{"n_layer": 24, "d_model": 128, "n_head": 2, "n_kv_head": 1, "head_dim": 64, "d_mlp": 512, "vocab_size": 3379, "activation": "swiglu", "norm": "rmsnorm", "norm_place": "pre", "norm_eps": 1e-05, "positions": "rope", "rope_base": 10000.0, "rope_fraction": 1.0, "qk_norm": false, "attn_scale": 0.125, "bias": "none", "tie_embeddings": false, "parallel_block": true, "init": "trunc", "init_std_qkv": 0.0453, "init_std_o": 0.00653, "init_std_up": 0.0453, "init_std_down": 0.00653, "optimizer": "muon_variant", "lr": 0.008, "lr_mult_o": 0.67, "lr_mult_down": 2.0, "beta1": 0.95, "lr_head": 0.00494, "grad_clip": 0.5, "warmup_steps": 200, "schedule": "wsd", "decay_fraction": 0.822, "decay_shape": "linear", "final_lr_fraction": 0.05, "batch_tokens": 8192, "seq_len": 256, "doc_mask": false, "z_loss": 0.0001, "train_tokens": 106400000, "steps": 12989, "dataset": "wikipedia_en"}
Each number is 128 + 24 x the weight over its row's rms, rounded and kept within 0 to 255. Layers, rows and columns count from 0. The size above them is the row's rms in percent of the matrix's.

# layer 9 MLP gate, 512x128, rms 0.24, rows 265-282, columns 0-127
size [111 102 103  94  96  95  97 104 103 119 114  96  96  79 112 101  93 109]
[[ 85 113 125 155 104 105 136 128 122 117 152 160 138 168 128 148 158 139 123 147 102 100 148 143 182  87 132  75 115 125 157 159 161 134 124  85 107 153 127 148 125 121 180 155 144 112 108  96 120 163 135 138 139 122 153 160 141 167 148 131 105 154 140 102 108  71 126 121  87 139 103 154 141 168 144 115 120 146 132 139 130  62 145 127  99 143  94 158 148 132 126 158 157 142 123 129 133 115 176 125 143 142 108 128 118 120 124 144 129 113  98 136 130 137 172  85 104 105 149 159 113 126 168 160 143  90 134 110]
 [162 113 129 139 115 124 158 157 132 107 142 125 120 133 138 157  98 117 128 132 116 141 106 111 116 125 140 121 126 130  77  77 112 170 158 140 126 149  98  60 157 125 125 149 154  97 142 132 104 192 148 135  93 116  93 131  91 139  94 108 120 141 108 134 150 118 135 155 129  88 126 131 119 155 157 107 157 136 162 117  92 155 150  91 142 154 156  94 123 118 124 105 102 146 150  73 140 115 184 106 101 108 150 135 135 137 120 166 106 127 100 151 107 105  97 114 128 132 133 142 165 123 153 105 137  91 152  82]
 [144 124 121 143 135 127 133 120 113 128 171 108 136 108 101 128 152 120 147 118 156 149  97 168 164 170 147 173 116 128 106  87  97 127 139 142 121 150 175 104 137 168 144 117 145  84 152 110 116  61 118 137 176  96 136 165 134 176 138 163 140 140 142  92 157 134 163 105 147  97 151 126 122 140 147  89 133 116 138 113 107 124 133  88  97 116  90 145 145 133 172 121 156 107 140 135 117 131 108 106 143 132 115  89 100 154 165 122 106 148 136 157 120  88 135 157 129 121 162 158 177 129 131 133 150 145 156 133]
 [124 131 152 168 163 139 125 145 113 121 131 123 134 142 109 132 137 106 185  87 109 116  51 118  85 100 117 130 146 122 165 101 136  94 138 100 142  83 147 143 163 156 132 104 167 119  94 120 144 151 154 112 144 110 116 143 117 116 118 114 141 106 153 132 115 141 123 120 125 120  95 114 107 113 127 142 147 127 162 114 133 129 129 120 151 126 115 163 134  64 108 154 142 131  89 120  78 132 100 150 108 113 121  67 102  77 132 133 122 151 104 154 137 145 136 143 141  81  99 125 128 111 144 152 113 141  87 184]
 [131  87 151 139 141 131  62 138 141 101  95 103 127 135 136 150 102 126 159 124 165 118 124  73 153 116 163 105  95 150 117 173 128  96 109 125 170  97 112 133 158 168 100 157 107 137  86 122 118 123 135 142 144 139 153 111 103 128 166 112 122  83 106 133 114 130 134 133  91 110 145 147 159 117  66 134 126 118  97 130 148 149 124 117 141 105 118 110 146 117 128 159 111 142 156 118 123 114 108 129 139 128  85 112 169  92 145 121 147 163 146  91 123 108 136 128 116 103  62 116 146 160 140 124 122 169  86 140]
 [128 132  91 134 124 127 116 123 120  94 117 144 102 110 151 109 114 141 174  88 147 175 123 104 142 166 173 166 138 179 118 142 124 112 137 105 119 120 116 136  74 149  89 113 122 140 129 178 156  92 134 160 137 148 128 106 166 140 107  94 129  93 154 127 175 170 107 159 161  88 125 143 130 149  98 134 143  95 162 113 105 137 127 132 171 113 143 135  92 102 144 129 120 135 137 120 140 116 116 113 147 148 142 131 133 127 128  96 112 162 149 116 143 131 132  88 118 142 140 121  94 122  67 146 130 162 165  78]
 [140  92 125  76 167 149  89 137 116 121 155 148 139 178 149  77 155 104 145 146  90  87 131  78 132 100 144 108 134 137 102  95 118 152 121 158 123 134 152 143 150 134 161  96  93 119 152 136 116  87  96 122  97 151 140 108 132 123 123 109 101 125 105 111 124 110 108 130 126 114 121 115 165 160  93 146 116 161 155 133 134 113 150 116  92 128  88 138 138 133  95 112 127 139 104 136 169 121 161  94 114 148 161 109 158 120 128 108 128 105 137 138 131 130 133 127 102 114 112 200 137 118  95 190  93 115 130 127]
 [105 122 102 172 153 126 147 130 135  68 127 143 150 124  81  95 169 131  81 110  97  99 164 157  89 129 113 137 138 140 128 124 160 109 137  99 101 137 134 110 107 144 132 138 136 143 152 149 140 127 110 145 121 153 157 120 129 135 105  98 124 126 115 116 139 149 114 147 106 123  93 157  91 153 127 152 158 187 102 122 123 122 153  97 145 118 160 106 109 194 102  89 152 104 122  98  94 149 113 150 132 171 118 136  98 159 146 137 143  96 150 152 119 161 117 133 144 147  97 102 135 119 172 104 125 152 128  79]
 [ 71 131 157  92  98 111 128 134 152 125 130 156 118 116 112  97 128 212 153 131 174 126 121  87 167  80 127 140 116 138  62 129 138 159 128 134 124 137 119  88 143 101 166 114 162 109 157 154 143 132 116 129 147 137 178 107 134 178 128 135 101 129  92 129 130 126 115 107 138 104 147 164 144 133 131 133 139  88 120 120 107 142 126 119 141  85 118  92 121 133 120 111 126 113 155 115 151 121 136 130 111 138 157 188 134 108 144 126 150 143 148  90 123  76 150 110 125 127 108 119 132 136 116 122  97 140 157 163]
 [135 124 117  89 146 119 143 108 124  89 119 122 130 109 168 110 104  97 105 135 141 141 107 108 112 123  82 120 108 143 133 118 175 128 135 110 146 130 150 141 109 111 114 113 150 162 139 149 106 110 133 133 120  42 141 165 109 115 130 173 174  64 118 106 121 107 129 134 139 124 120 110  85 124 110  98  66 119 130 107 110 131 139 113 137 147 175 132 126 147 119 154 178 157 143  94 117 111 136 177 128 159 125  95 114 115 125 123 148 137 112  98 119  92 105 121 124 106 113  67 151 153 148 125 126  99 127  96]
 [144 124 101 119 151  87 136  97  88 114 150 146 162 152 158 101 119 155 111 132 110  99 125 163 155 137 138 114  85 157 139 104 133 125 138 114 126 145 153  53 114 189  99 149 148 128 135 136 117 142 100 152 118 159 129 116 120 175 164 168 114 121 131 152 148  92 127 122 167 156 186 135 106 129 133 113 125 117 177 113  86 102 132 145 136 124  83 139 107 140 151 111 117 141 140 118  85 165 152 127 105  91 169 132 132 138 124 125 136 113 147 153 114 106 145 118 149 112 102 130 106 168 103 155  96 145 139 133]
 [110 114  72  94 153  96 156 163 157 179 147 125 158 141 128 150 177 160 116  95 108 109 154 119 180 117 121 135 127 140 110 163 127 120 143  97 139 123 128 132  92 122 111 138 110 109 177 126 176 145 129 183 120 129 178 129 160  98 120 149 159 148 139 148 154 135 101 128  88  90 158 130 168 139 121 132 153 123 108 135 118 141 110 151 135 169 137 158 142 118 169 162 136  97 131 132 143 126 164 111 136  98 152 153  97 127 134 146 127 141 134 154 128 123 103 147 151 115 127 110 124 160 124 120 118 154 191 136]
 [119 127 106 114 137 162 151 120 130  96  97 113  89 143 131 112 153 113 141  97 121 162 121 102  98  95 135 103 117 110 125  88 122 196 135 119 132  88 156 116 140 149 137 165 127 133 113 135 119 135 127 152 127 148 111 168 108 162 147 140 147 146  86 100 116 138 101 135  85 157 108 119 124 111 133 113 140 135 131 131 105 156 101 121 117 141 155 114 102 141 135 118 123 139  93 155 120 134 116 142 112 101  92 117 148 116  99 103 111 143 111 117 146  73  84  75 103  67  66 135 111 110  88 172  97  97 137  98]
 [112 118  93  95 153 113 145 150 106 131 135 156 144 113 119 112 106 139 107 154 151 140 129  96 130 102 132 155 142 143 107 105  95 112 166 113 158 119 122 167 112 109 109  90 135  69 122 149 138 155 186 137 122 126 163 160 137 128 153 165 122 112 147 121 133 132 158 150 120 122 167 117  86 154 127 107 140 163 121 144 167  99 138 106 148 167 115 116 179  90 116 109 124 149 125  53 120 149 129 135 125 168 158 135 112 168 111 143 149 117 110 176 159 117 121 143 109 114 129 102 111 118 116 140  76 156 152 110]
 [153 147 109 152 150 147 153 154 122 142 116  67 102 127 150 136 109 137 136 176 120 118 100 115 156 148  79  96 135 129 137 126 117 136 172 131 129 125 151 109 120  82 156 147 116 126 103 139 147 175 109 166 113  92 130 154 157 152 122 146 125  82 132 111 158 139 115 127 152 139 147 167 152  97  80 110 135 127 155 139 125  72 154 140  92 151  88 135 186 159 120 140 131 128 125 142 138 159 144  96  97 104  85 127 113  80 108 133 126 110 113  91 102 130 114 109 138  93 148  84 108 118 126 129 128 105 117 128]
 [209 172 179 140  96 146 145 142 112 110 148 150 123 118  86 120 105 164 162  98 135 138 144 101 169 104 113 170  90 102 174 130 139 149 158 104 144 130 140 160 127 105 153 116 115 148 137 128 185 108 101 137 118 139 145 140 155 115 152 108  84 110 124 131 135 100 122 180 155 119 161 146 181 136 132 152 122 136 130 120 111 146 118 144 118 147 125 131 122 103 119 120  84 147 141 139 124 125 116  83 171 154 166 127 134  93  96 136 120 154 133  96 128 116 142 101 111 138 108 110 134 115 142 162 142 135 124 104]
 [138 141 129 146 169 106 112 145 102 117 112 129 155 108 122 133 141 108 140 139 149 134  95 113 112 112 148 130 153 117 114 152 133 164 138  85 106 128  89  90 151 120 129 107 114 169 166 144 104 174 128 121 136 137 151 141  96 122  90 123  82 106 120  85 120 122 167 135 123  96 149 101 109 125 129 133 151 151 137 131 103  84 153 134 142 104 158 147 112  75 142 135 148  86 123  87 151  88 163 149 148 142 125 119 138 149 106 147 134 158 131 189 126 153 120 168 108 140 157 154 101 125 123 159 190 120 151  80]
 [125 152 100 110 105 116 155 192 134  87 139 166  86 119 125  92 156  75 138 145 104 151 125  62 117 138 139 173 125  98 138  98  99 132 206 137 125 141 129 100  96 127 131 154 122 104  99 140 136 158 120 139 115 115 121 110 131 130 165 138 160 110 130 122  97 161 100 168 156 128 143  96 133 111 138 141 145 140 145 162 134  93 112 146 117 135 172 110 148 145 140 139 110 112 132 152 109 130 129 149 109 132 140 178 156 147 119  93 115 100  97 103 110 147  90  96 157 109 128 106 137 122 119 129 158 139 132 115]]
# layer 9 MLP up, 512x128, rms 0.207, rows 265-282, columns 0-127
size [101  86 106  95 101  99 101 101  98 106 129  99  96  95 107 100 103 108]
[[157 134 107 113 140 115 145 151 131 122 119 165 141  78 142 144 115 120 150 193 109 137 129 138 110 123 140  99 152 153 121 140 130 154 153 162 147  98  89 157 114 125  95 121 128 154 178 129 110  83 123 171 137 101 112 115 172 127 123 133 164 103 123 108 109 114 123 141 148 164  92 103 105 132 115 114 143 120 136 151 119 131 141  90 110 103 176  98  97 139 120 119  72 171 142 159 150 106 111  93 157 154 127 106  92 137 119 106 133 127 109 157 114 187  93 140  97  97 100 108 112 135 112 122 130 162 104 149]
 [134 173 100 127 155  78 134 152 149 165 127 127 128 115 179 115 114 117 113 144 177 143 129 175 142 120 129 128 150  90 123 169 174 121 118 125 145 150 174 143 122 130 131 124 108  96 108 112 159 147 147  89 132 132 145 127 142 145 118 151 128 125 121 127 106  96 122  93 115  99 106 145 131 115 100 132 131 131  86 163 124 124 172 137 169 132 114 157 110 128 110 105 138 118 126 132 136 141  83 107 150  78 148  73 146  98 168 147 116 116 121 174  90 146 100 164 142 184 128 128 126 129 124 118 123 162 101  87]
 [118 131 103 130 115 111  98 135 176 115 106 142 113 170 132 125 134 132 155 124 131 101 114 169 129 127 109 105 137 120 131 135 128 139 119 124 113 103  85 102 148 135  94 119 132 168 144 135 179  88 108 157 122 107 113 153 115 131 131 148 154 134 140 127 175 106  83 160 111 118 134 143 186 110 138 176 143 116 153 101  75 142 107 128 113  90 129 103 138 148 168 175 114 105  95 134 123 133 179 154 107 102 172 155 175 120 178 125 130 139 135 127 151 149 120 111 134  66 106 159 132 133 111 103 143 108 129 122]
 [161 144  79 137 127 132 184 102  95 123  96 105 160 144 133 153 127 133 129 131 134 144 123 114 113 136 152  97 117 118 149 127 168 138 133 170 108 187 121 135 134 112 115 123 132 116 164 141 174 129 183  82 149 127 129 131 128 120  91  91 132 117 161 100 116 126 126 129 131 144  92 102 136 151 126 134 112  92 145 106 130  99 103 109 128 104 139 137 130 125 120 154 139 102 161 122 101 147 127 146  97 134  78 102 120 160 142 186 136 152  83 159 140 182 129 134 140  98  70 148 146 149 178 139 106 121 124 118]
 [122 110  81 149 115 182 131 128 111 114 144 129 125  99 139  92 134 169 136 163 143 150 113 106 124 136 145 143 105 153  96 114 151 103 133  93 135 166 160 158 104 130 128 135 131 176  95 149 140 106 145 134  96 138 130 128  95 123 145 137 145  83 130 161 146 164 117 164 169 103 180 107 134 140 157 120 125 147  99  86 113 152 126 128 145 159 177 108  95 133 147 110 114 156 107 136 135 103 161 117  96 159 113 137 116 112 112 110 116 154 128 125  81 114 149 182  89 144 140 114 115 154 146 180 158 117 126 105]
 [170 109 136 116 139 126 135  99 127 125 148 133  92 169 118  97 136 126 129 124  99 149 142 123 145 134 124  97 109 186 121 193 138 155 113 149 108 145 112 132 134 159 102 116 108 162 123 115 117 104  94 114 141 126 148 150 159 107 173 140 116 146 119 146 144 126 131  75 145 144 101  75 134 119 125 144  95 173 133 117 159 143 158 144 132 131 119 157 133  90 133 144 126 148 138 108 115 129 161 103 163 138 133 151 119  96 110 102 127 168 100 110 147  98  67 182 173 136 110 100 112 105 117  98  82 104 110 105]
 [125 130 130 132 103 126 155 142 111 142 164 124 121 102 146 126 161 106 122 114  79 125 131 114 140 112 122  93 153 165 157 114  95 115 103 137 132 140 101 113 133 111 133 118 108 115 121 167 158 178 152 122 163 114 175 157 104 139 151 117 111 152 133 134 110 175 180 110 149 154 105 155 168 101 125 159  94 144 104 129 145 153 141 111 121 141 115 133 124 145 140 123 111 143 100  95 105 169 120 103 125 121  93 135 163 108  87 109 146 167 131  99  84 162 132 121 133 110  87 112 168 130 150 174  62 122 143  94]
 [153 116 126 141  87 136 117 172 151 124 105 146 120 134  95 132  83 145 155  64 173 112 132 145 123 162 156 124 141  99 137 140 129 139 157 101 115 108 136 162 175 173 104 119 135 125 146 130 178 121 157  98  93 138  52 112 135 112 104 124 158 122 107 154 158 134 151 106 100 143 166 116 101 113  86  92 133 152 130 149  87  71 127 138 112  99 126 140 169 102 163 126 144 114 156 141 119 108 127 113 121 159 118 120 125 151 108 143 141 139 168 120 126 122 114 150 103 132 105 140 116 123 109 122 148 105 117 153]
 [173  90  68 147 159 160 125  76 132 128 122 115 137 117 133 132 100 115 136 138 140  78 147 160 142 157 109 139  90 164 154 140 112 121 108 134 104 105  89 133 170  98 141 146 104 140 109 135 142 111 106 151 105  97 116 172 150 125  92 161  97 135 123 131 119 118 125 120  80 146 160 139 143 141 152 116 125 159 125 105 132  89 129 152 134 176 126 138 105 106 132  94 114 142 150  95 104 128 141 147 118 125 103 136  94 145 127 110 117 186 122 135 137 186 129 109 104  94 173 138  94 156 136 142 169 140 131 120]
 [140 118 166 152 107 101 141  95 144 171 117  98 112 139  80 116 109 136 170 136 178 134 116 164 169 130 183 123  97 122 161 136 146 127  99 157 126 136  94 135 123 131 120 183 139 123  76 132 165 131 125 145 149 151 139 114 118 118 154 104  75 157 121 146 110 116 135 140 138 128 113 123 120 110 118 135 118 150  99 107 113  89  89 105 133 138  97 112 129 123  92 133 142  92 172 129 136 139 169 101 155 136  98 154 113 157 111 142 122 140  97 183 137 177 158 142 158 116 111 125 159 105 152 140 134 155 143 120]
 [129 116 148 121 143 201 117 171 147 138 115 138 115 118  88 162 161 130 153 103 142 142 146 101 120  97 116 185 186  98 115 173 136 134 149 129 142 156 101 154 119  90 145 112 124 144 125 128 107 147 143  94 142  88  97 142 136  97 107 111 150 156 137  90  88 156 127 112 111  86  84  91 151 108  99 133 105 136 114 118 173 114 137 112 105 125 158 137 155 131  85 119 139 121 109 106 158  79 141 136 150 152 104 140 129 128 106 125 109 131 115 140 123 136 130 114 128 149 146 114 164 102 133  97 135 162  85 121]
 [145 147 116 143 100 161  95 173 108  91 142 143 118 120  91 109 158  53  79 125 102 127 107 132 163 143 144 146 139  98  82 156 100  99 135 115 159 145 135 126  96 105 114 155 106 182 108  78  98 124 136 122 102 124 165 120 116 150 165 107 100  88 117 100 136 118 126 108 121 131 137 144 164 101 106 130 142 121 121 104 122 111 133 120  89 117 136 147 122 112 137 156  60 101 110 129 155 147 125 126 127  93 140 143 119 136 140 158 135 123 129 138 112 137  90  76 145 124 124  95 138  86 153 140 127 114 144 138]
 [ 80 128 131 113 144 172 148 129 144 141 143 142 133  90 140 134 182 127 111  70 123 165 195 101 105 134 125 112  87 137 113 119 127 151 111 131 133 112  88 134  74 140 124 105 125 118 185 126 117 118  99 122 131 101 131 120  92 132 102 119 131 154 123 116 124 120 111  96 103  96 155 154 111  99 159 179 147 105 174 137  95 147 168 120 123 170 160 158 104 164 125 146 134 134 106 130  98 118 149 165 116 107 101 121 143 140 114 125 134 145  95 139 161 117 133 159 143 106 105 129 143  96 103 147  96 118 142 144]
 [130 133 127 143 119 187 142 149 146 110 125 123 127 112 128 131  87 112 103  57 121 118 147  99 125 109 122  93 126 136 133 168 145 159 142  90 128 167 127 151 107 142  85 129 161 134 121 171 156 120 136 183 117 102 141  70 125 119 119 105 116  93 116 145 134 134 112 108 157 113 102 170 123  89  79 125 102 131 160  69  95 149 136 134 100 103 124 135 125 151 119 135 120 153 148 123 100 139 110 164  88 131 150 136 124 135 158 112 138 134 129 101 129 129 146 129 117 134 116 125  90 147 118 117 198 108 160 149]
 [ 81 121 133  74 113 139 121 103 141 108 133 149 161 115 130 108 148 113 104 121  97 125 159  83 163 100 154 136 143 110 125 174 122 131  84 139 132 143 109 172 159 149  97 154 104 150 144 113  77  95 102 103 124 165 108 105 117 140 126  94 173 115 107 125 104 114 115 149  96 108 134 140 125 163 153 120 124 134  87 142 124 159 165 106 152 121 166  98 124 127 109 155 105 118 125 107 125  84 101 150 128 127 106 108 134 161 151 107 105 111 146 123 130 120 165 103 119 117 107 163  85 179  86 136 138 141 104 144]
 [117 142 162 113 141 109 167  94 106 131 142  82 115 154 126 126 127 147 154 123 144 171 113  99 118 104 148 135  86 160 117 105 145 117 111 130 104 105 167 125 140 132 135 132 133 134 140 104 101 151 121 111 102 130 157  92 170 124 147 137 137 152 136 151  99 103 123  77 137 122 133 159  84 122 100 108 136 146 149 104 133 105  98 154 105 147 145 128 111 105 137 191 142 127 128 106 133 144 131 166 142 104 126 137 157 139 160 120 146 150 153 173 192 189 144 126 157 164 185 134 179 122 124 111 104 136 113 114]
 [114 105 135 155 148 104  98 164 165 135  92 113 158  82 114 147 136  82  99 109 131 131 156 129 140 118 144 116 134 137 121 137 169  93 124 131 121 128 143  84 133 146 120 107 128 127 129 137 113 111 119 138 138 138  83 170 156 126  96 131 130 125 126  71 115 106 134  92 157 119 141 156 128  76 144 187 161 109  92 176 152 160  81  96 132 163 159 139 164 128 141 138 119 136 134 173 163 118 126 173 133 157  83 127  93 127  86 121 100 126 165 129 139 112 115 131 142 137 126 113 152 130 145 123 162 103 122 125]
 [ 92 108 106 129 132 124 138 129 125 122 104 129 118 139 124 181 124 121 167 132 140  95 189  95 116 154 132 133 112 158 136 146 162 108 105 138 124  97  88 141 111 137 173 113 125 133 102 157 115 103 156 134 131 163 214 138 118 144 151 123  87 128 110 124  74 142 121 126 109 146 134 175 117 104 148 168 140 139 122  83 141 134 121 185 140 111 142 166 160 106 127 107 100 123 163 118 102 166 163 169 121 102 108 108 114 189 129 114 113 113 149 120 139 152 118 142 116 118 120 130 114 112 140 145 108 129 126 111]]
# layer 9 MLP down (transposed), 512x128, rms 0.194, rows 265-282, columns 0-127
size [ 99  88 112  93  98  93  97 100  98 112 114 101  91 100  99 101  95 108]
[[143 165 120 103 155 100 107 148 149  92 116 125 143 144 165  86 113 112 163 117 117  99  93 118 144 155 133 122 146 175 131 135 161 146 165 124 110 123 115 149  87 134 110 117 117 163 151 115 117 118 128 161 153 130 145 145  82 145 121 168 166 104 111 161 141  97 106 138 164 146 146 105 121 113 115 178 142  99 144 133 166 140 144 133 129 147 154 112  69 120 125 138 144 146 130 112 122 145 148  81 171 131 127 123 111 179 100 102 173 104 114 173 101 165 109 107 121 132  78 146 135 126 139 143 107 145 104 118]
 [131 152 132 108 148 136 126 205 112 132 137 108 132  62 128 136 154 137  88 112 123 152 100 103 143  96 138 119 141 123  87 135 130 109 126 125 116 108 167 157 116 125 110  96 181 108 152 129  91 148 137 144 106 130 107 116 143 118  98 127  90 105 149 154 120 127 129 145 110 135 101  80 101 146  93 133 153  93 171 120  93 111 111 136 139 112 140 107 149 152 150 145 128 121  83 152 130 148 127 130 128 148 137  94 105 174 106  72 102 145 171 141 133 130 104 108 120 122 146  93 129 114 130 179 114  91 164 148]
 [175 140 129 156  84  91  98 137  90  76 118 126 137 172 138 125 124 128  93 115 143 136 113 130 126  85 131  80  76 141 157 143 141 112 113 114 139 150 126 109  86 173 113 149 105 151 154 119 141 124 106 161 112 168  93 107 120 113 105 108  93 146  81 149 143 142 139 142 118 102 157 170 128 145 109 125  95 135 128 133  73 126 114 133 144 151 118 104 108 123 121 110  90 101 105 120 154 135 148  79 122 133 142 155 152 150  85 161 172 110 136 127 112 138 107 126 143 110 102 123 111 132 165 168 105 127 134 128]
 [ 97 136 166 133 167 133 123 126 158 113 139 102 151 109 116 156 124 161 137 103  88 181 101 203 135 124 134 105 121 105 123 164 145 134 141 132 135 105 114 110 119 141 174 103 124 116 100  86 132 140  81 167 160 107 107 116 112  92 149 147 138 132 107 145 118 144  99  92 171 131 121 115 142 124 114 133 117 144 129 133 116 115 159 139 171  94  77 126  97 142 117 147 115 127  69 139 167 107 129 137 105  94 135 107 156 112 108 135 125 143 126 125 150 155 129  69 112 114 130  91 112 128 101 124 141  86 107 157]
 [122 118 153 126  92 145 120 104 118 146 118 136 146  98 129 130 165  83 135 131 163 118 112 126 116 104 131 161  99 118 125 101 119 147 114 136 170 147 100 119 144 123 132 102 144 157 140 102  91 155 115 132 145 102 127 118 138 149 132 148  97 101  99 133 123 104  97 145 107 144  79 147 140  83 140 178 149 131  80 165 215 111 120 157 142 126 110  96 106 119 124  61 119 123 184 133 147 122 106 109 106 148 106 157 136 134 156  90 134 159 146 153 135 137 133 113 105 142 136 145 153 122  83 167 116 115 114 115]
 [107 128 116 117 159 189 100 146 102 105 115 126 153 114 142 128 127 157 130 177 107 136 148 121  99 132 123 125 190  71 135  83 137 144 133 120  88 144 154 114  86  82 137 150 119 120 147 109 152 150 136 134 148 112 162 135 105 163  79 133 154 154 134 126 135 130 107 152  88 119 117 119  99 144 138 128 138 108 106  96 172 189 138  91 149 120 157 136 136 138 138 124 166 153 137 130 162 117 129 119 130 136 138 112 144 144  92 124 106 112 132 100 121 140 192 110 125 133 140 130 122 170 140 124 164 110  78 139]
 [129  77 126 131 117 146  96 110 107 151 146 125 135 136 131 120 134 145 113 120 131 134 161 118 129 160 116 118 153 109  96 120 105  99 111 140 125 160 121  94 150 130 131  67 101 130 114 145 135 150 162 132 147 144 185 144 163 171 116 125  55 112 130 154 160 153 125 100 133 141 131 130 154  95 150 121 142 148 112 143 100 123 128  98 104 159 116 178 136 112 124 172 163 167  97 143 120 133 145 119 119 163 151 150 168 143 117 153 122 143 108 108 130  94 115 118 129 113  88 113 179 151 158 141 107 116 137  59]
 [164 113 157 161 102 105 100 144 104 185 125 116 155 106 115 143 113 123 133 110 135 184 115 127 156 128 113 105 130 141  95 124 137 131 124 126 118 160 149 128 144 144 121 138 100 138 127 130 123 161 107 119 139 103 133 120 113  77 124 138 116 134 120 137 117 170  85 122 130 114 137 143 109 106 138 108 111  94 175 106 126 100 153 189 159 141 121 138 132  93 103 154  94 137 105 163 108 186 155 102 138 107 153 115  97 151 199 121 126 153 167 114 104 141 129 136 136 116 183 132 104  88 151 127 136 168 127 163]
 [142 152 160 105 122  94  91 121 134  83 178 153  90  99 113 122 104 150 117 144 118 129 137 134 147 142 149 146 118 125 122 137 178 153  85  93 189 152 123 142 164 166 113 155 158  91 121 107 120 133 164 129 145  96 159 154 125 131 132 140 109 155 115 112 109 158 109 110 131 132 159 110 115 158 146 169 179 131 146 137 138 125 128 122 121  73 117 111 104 122 109 110 152 124 171 125 137 122 136 103 151 128 156 189 121 125  83 149 124 144 133 156 133 167 163 151 126 153 143 131 145 131 125 127 106 126 156 181]
 [109 143 139 158 121 108 122  94  78  98 125 125 154 127 131 112 121 126  92 109 123 124 100 122 120 183 136 117 130 153 104 138  99 117 128  90 126 112 119 119 150 134 163 135 107  92 154 150 128 149 139 128 170 140 124 139 132 107 129 143 134  71 109  65 119 153  80 153 131 158  97 126 139  72 139 127 140 121 142 119 143  99 113 135 155 105 150 133 145 109 122 179 166  89 119  91 150 108 101 117 115 102 134 130 106 119 130 150 167 154  92 132  80 122  90 128  99 110 170 116 124 187 153 163 130 143 155 142]
 [ 94 129 145 120  98 149 144 137  99  89  97 101 129  98 133 155 180 107 142 123 126 141 116 134  80  98 135 166 108 132 132 149 125 195 125 150 103 118 113 154 141 106 114 159 144 161 145 107  84 131 156 101  96 129 101 123 108 185 130 118 114 144 156 126 120 110 122 112 143 109 117 142 133  99  75 135 102 156  96 135 212 130  99 106 140 114 113 140 106 142 137 150 120 105 113 162 130  72 148 110 142 173 132 137 143 135 129 116 137 100 153  99 125 138  98 113 115 136 139 127 148 105 166  91 124 141 117 129]
 [151 152 150 110 135 119  94 120 114 120 114 105 136 158 107 104 133 128 171 144 137  87  79 136 102 168 140 105 141 139  94 118 156 148 142 123 136 155 104 137 125 116  92 123 157 134 144 109 148 132 133  68 140 113 110 138 141 115 145 160 110 130 180 146  90 193 114 129 124 117  75 115 145 122 112 106 144 142  93 116 123 134 104 104 130  84 148  94 103 144 116 127 182 138  98 129 146 152 130 164 126 121 124 123 140 187  95 124 111 116  77 123 138 117 158 138 121 152 120 156 150 111 142 124  71 122  82 106]
 [140 128 126 123 132 131 131 115 131 141 118  95 153 134 152 153  94 105 149 102 154 118 110 142  96 164 141 121 119 109 134 143 131  89 107 138 140 156 108 117 129 133  96 125 112 126 109 135 108 110 161 108 143 138 126  53 147  86 129 189 150 125 140 114 122 117 182 136 115 144 121 115 157 100 151 139 138 180 111 135 144 165  98 121 110 133  89 127 119 107 143  88 107 108 105 121 122 173 151 117 122 153 137 172 120 111 137 157  85 110 146 133 117 187 167 109 156 118 137 166 154 144 151  79 136 100  94  80]
 [155 122 141 144 137 143 139 188 136 139 109 109 132 168 134 152 107 129 145  92 104 126 142  75 157  84 118 150 136 120 140 130 162 168  96 114  94 134  82 121 117 123 108  90 116 106 136 132 153 164 140 168 100 107 130  96 135 127  99 123 104 131 116 111 130 105 131 114 149  95 127 177 128 109  95 100 117 144 155 125 127 122 156 119 127 112 159 137  77 166 108 154 142 117  85 117 133 139 111 115 110 122 159  95 152 112 143 134 129 141 160 116  88 129 111 132 102 158  73 129 136  90 153 129 208 133 137 115]
 [141 142  98 118 155  94 119 162 163  81 128 146 137 117 144  96 149 158 114 165 101 121 142 123 106 145 129 152 194  84 116 145  96 122 120 111 136 136 160 109 142 138 117 120 131 112  99  83 108 119 131 114 126 126 119 156 159 139 102 169 169 142 117 129 136 133 108 173  74 127 168 153  95 124  93 143 110 134 108 130 147 181 131 123 134 104 194 113 109  81 146 165 156 126 162 126 142  93 131 137 119 155 131 126 132 160 123 142 104 165 140 142 112 136 139 114 173 123 128 163  90 113 154 120 141 107 117 125]
 [129 117 125  92 135 139 116 118 137 116 132 142 117 158 126 142 148 129 148 107 103 111 120 142 150 118 135 155 154 148 110 104 141 120 137  91 103 134 171 125 126 151 105 114 151 102 145 154  62 148 171 150  95 138 162  83 119 110 139 136 159 174 171 128 141 137 131 122 116 107 116 160 112 143 135 112 139 147 140 170 158 139 149 147 126 142 139 127  90 141  96 130 152 143 145 138 151 124 182 127 138  68 129  86 144 137 170  92 154 116 146 144 149 185 104 120 134 124 155 189 124 120 107  98 101 113 165 175]
 [ 81 100  81 148 112 137 146 103 113 118 150  95 135 123 159 120 115 152 148  89 137 125 130 136 141 132 134 106 113 139 109 101 131  86 122 140 155 121 190 121 120 159 131 136 111 117 122  84 153 139 127 156 115 124 169 148  90 111 146 121 100 150 134 149  94 139 126 132 166 134  88 134 131  74 137 117 138 106 190 144 155 108 111 137 116 104 103  99 150 112 123 140 144 100  83 141 112 106 142  79 110 147 125 104 167 150 121 123 104 153 166 141 137 118 148 164 145 145 141  88 171 110 132 144 146 179  82 137]
 [122 138 104 132 123 148 117 128 143 137 113 119 131 100  96 125 111 123 156 135 144 110 118 113 107  96  95 110 161 126 111 118 162 104 165 123 145 151 117 144  91 132 140 158 136  98 186 164 115 108  83 138 118 116 127 122 128 147 101 162 144 174 140  76 167 153 139 135 110 112  69 150  69 148 110 116 171 122 127 138 152 125 141 135 104 100 128 137  99 153 123 101 131 176 145 124 104 105 146 112 113 114 127 137 163  97 170 167 133 132 109 159 128 111 136  95 140 114 151 165 132 134 140 108 109 160  76  72]]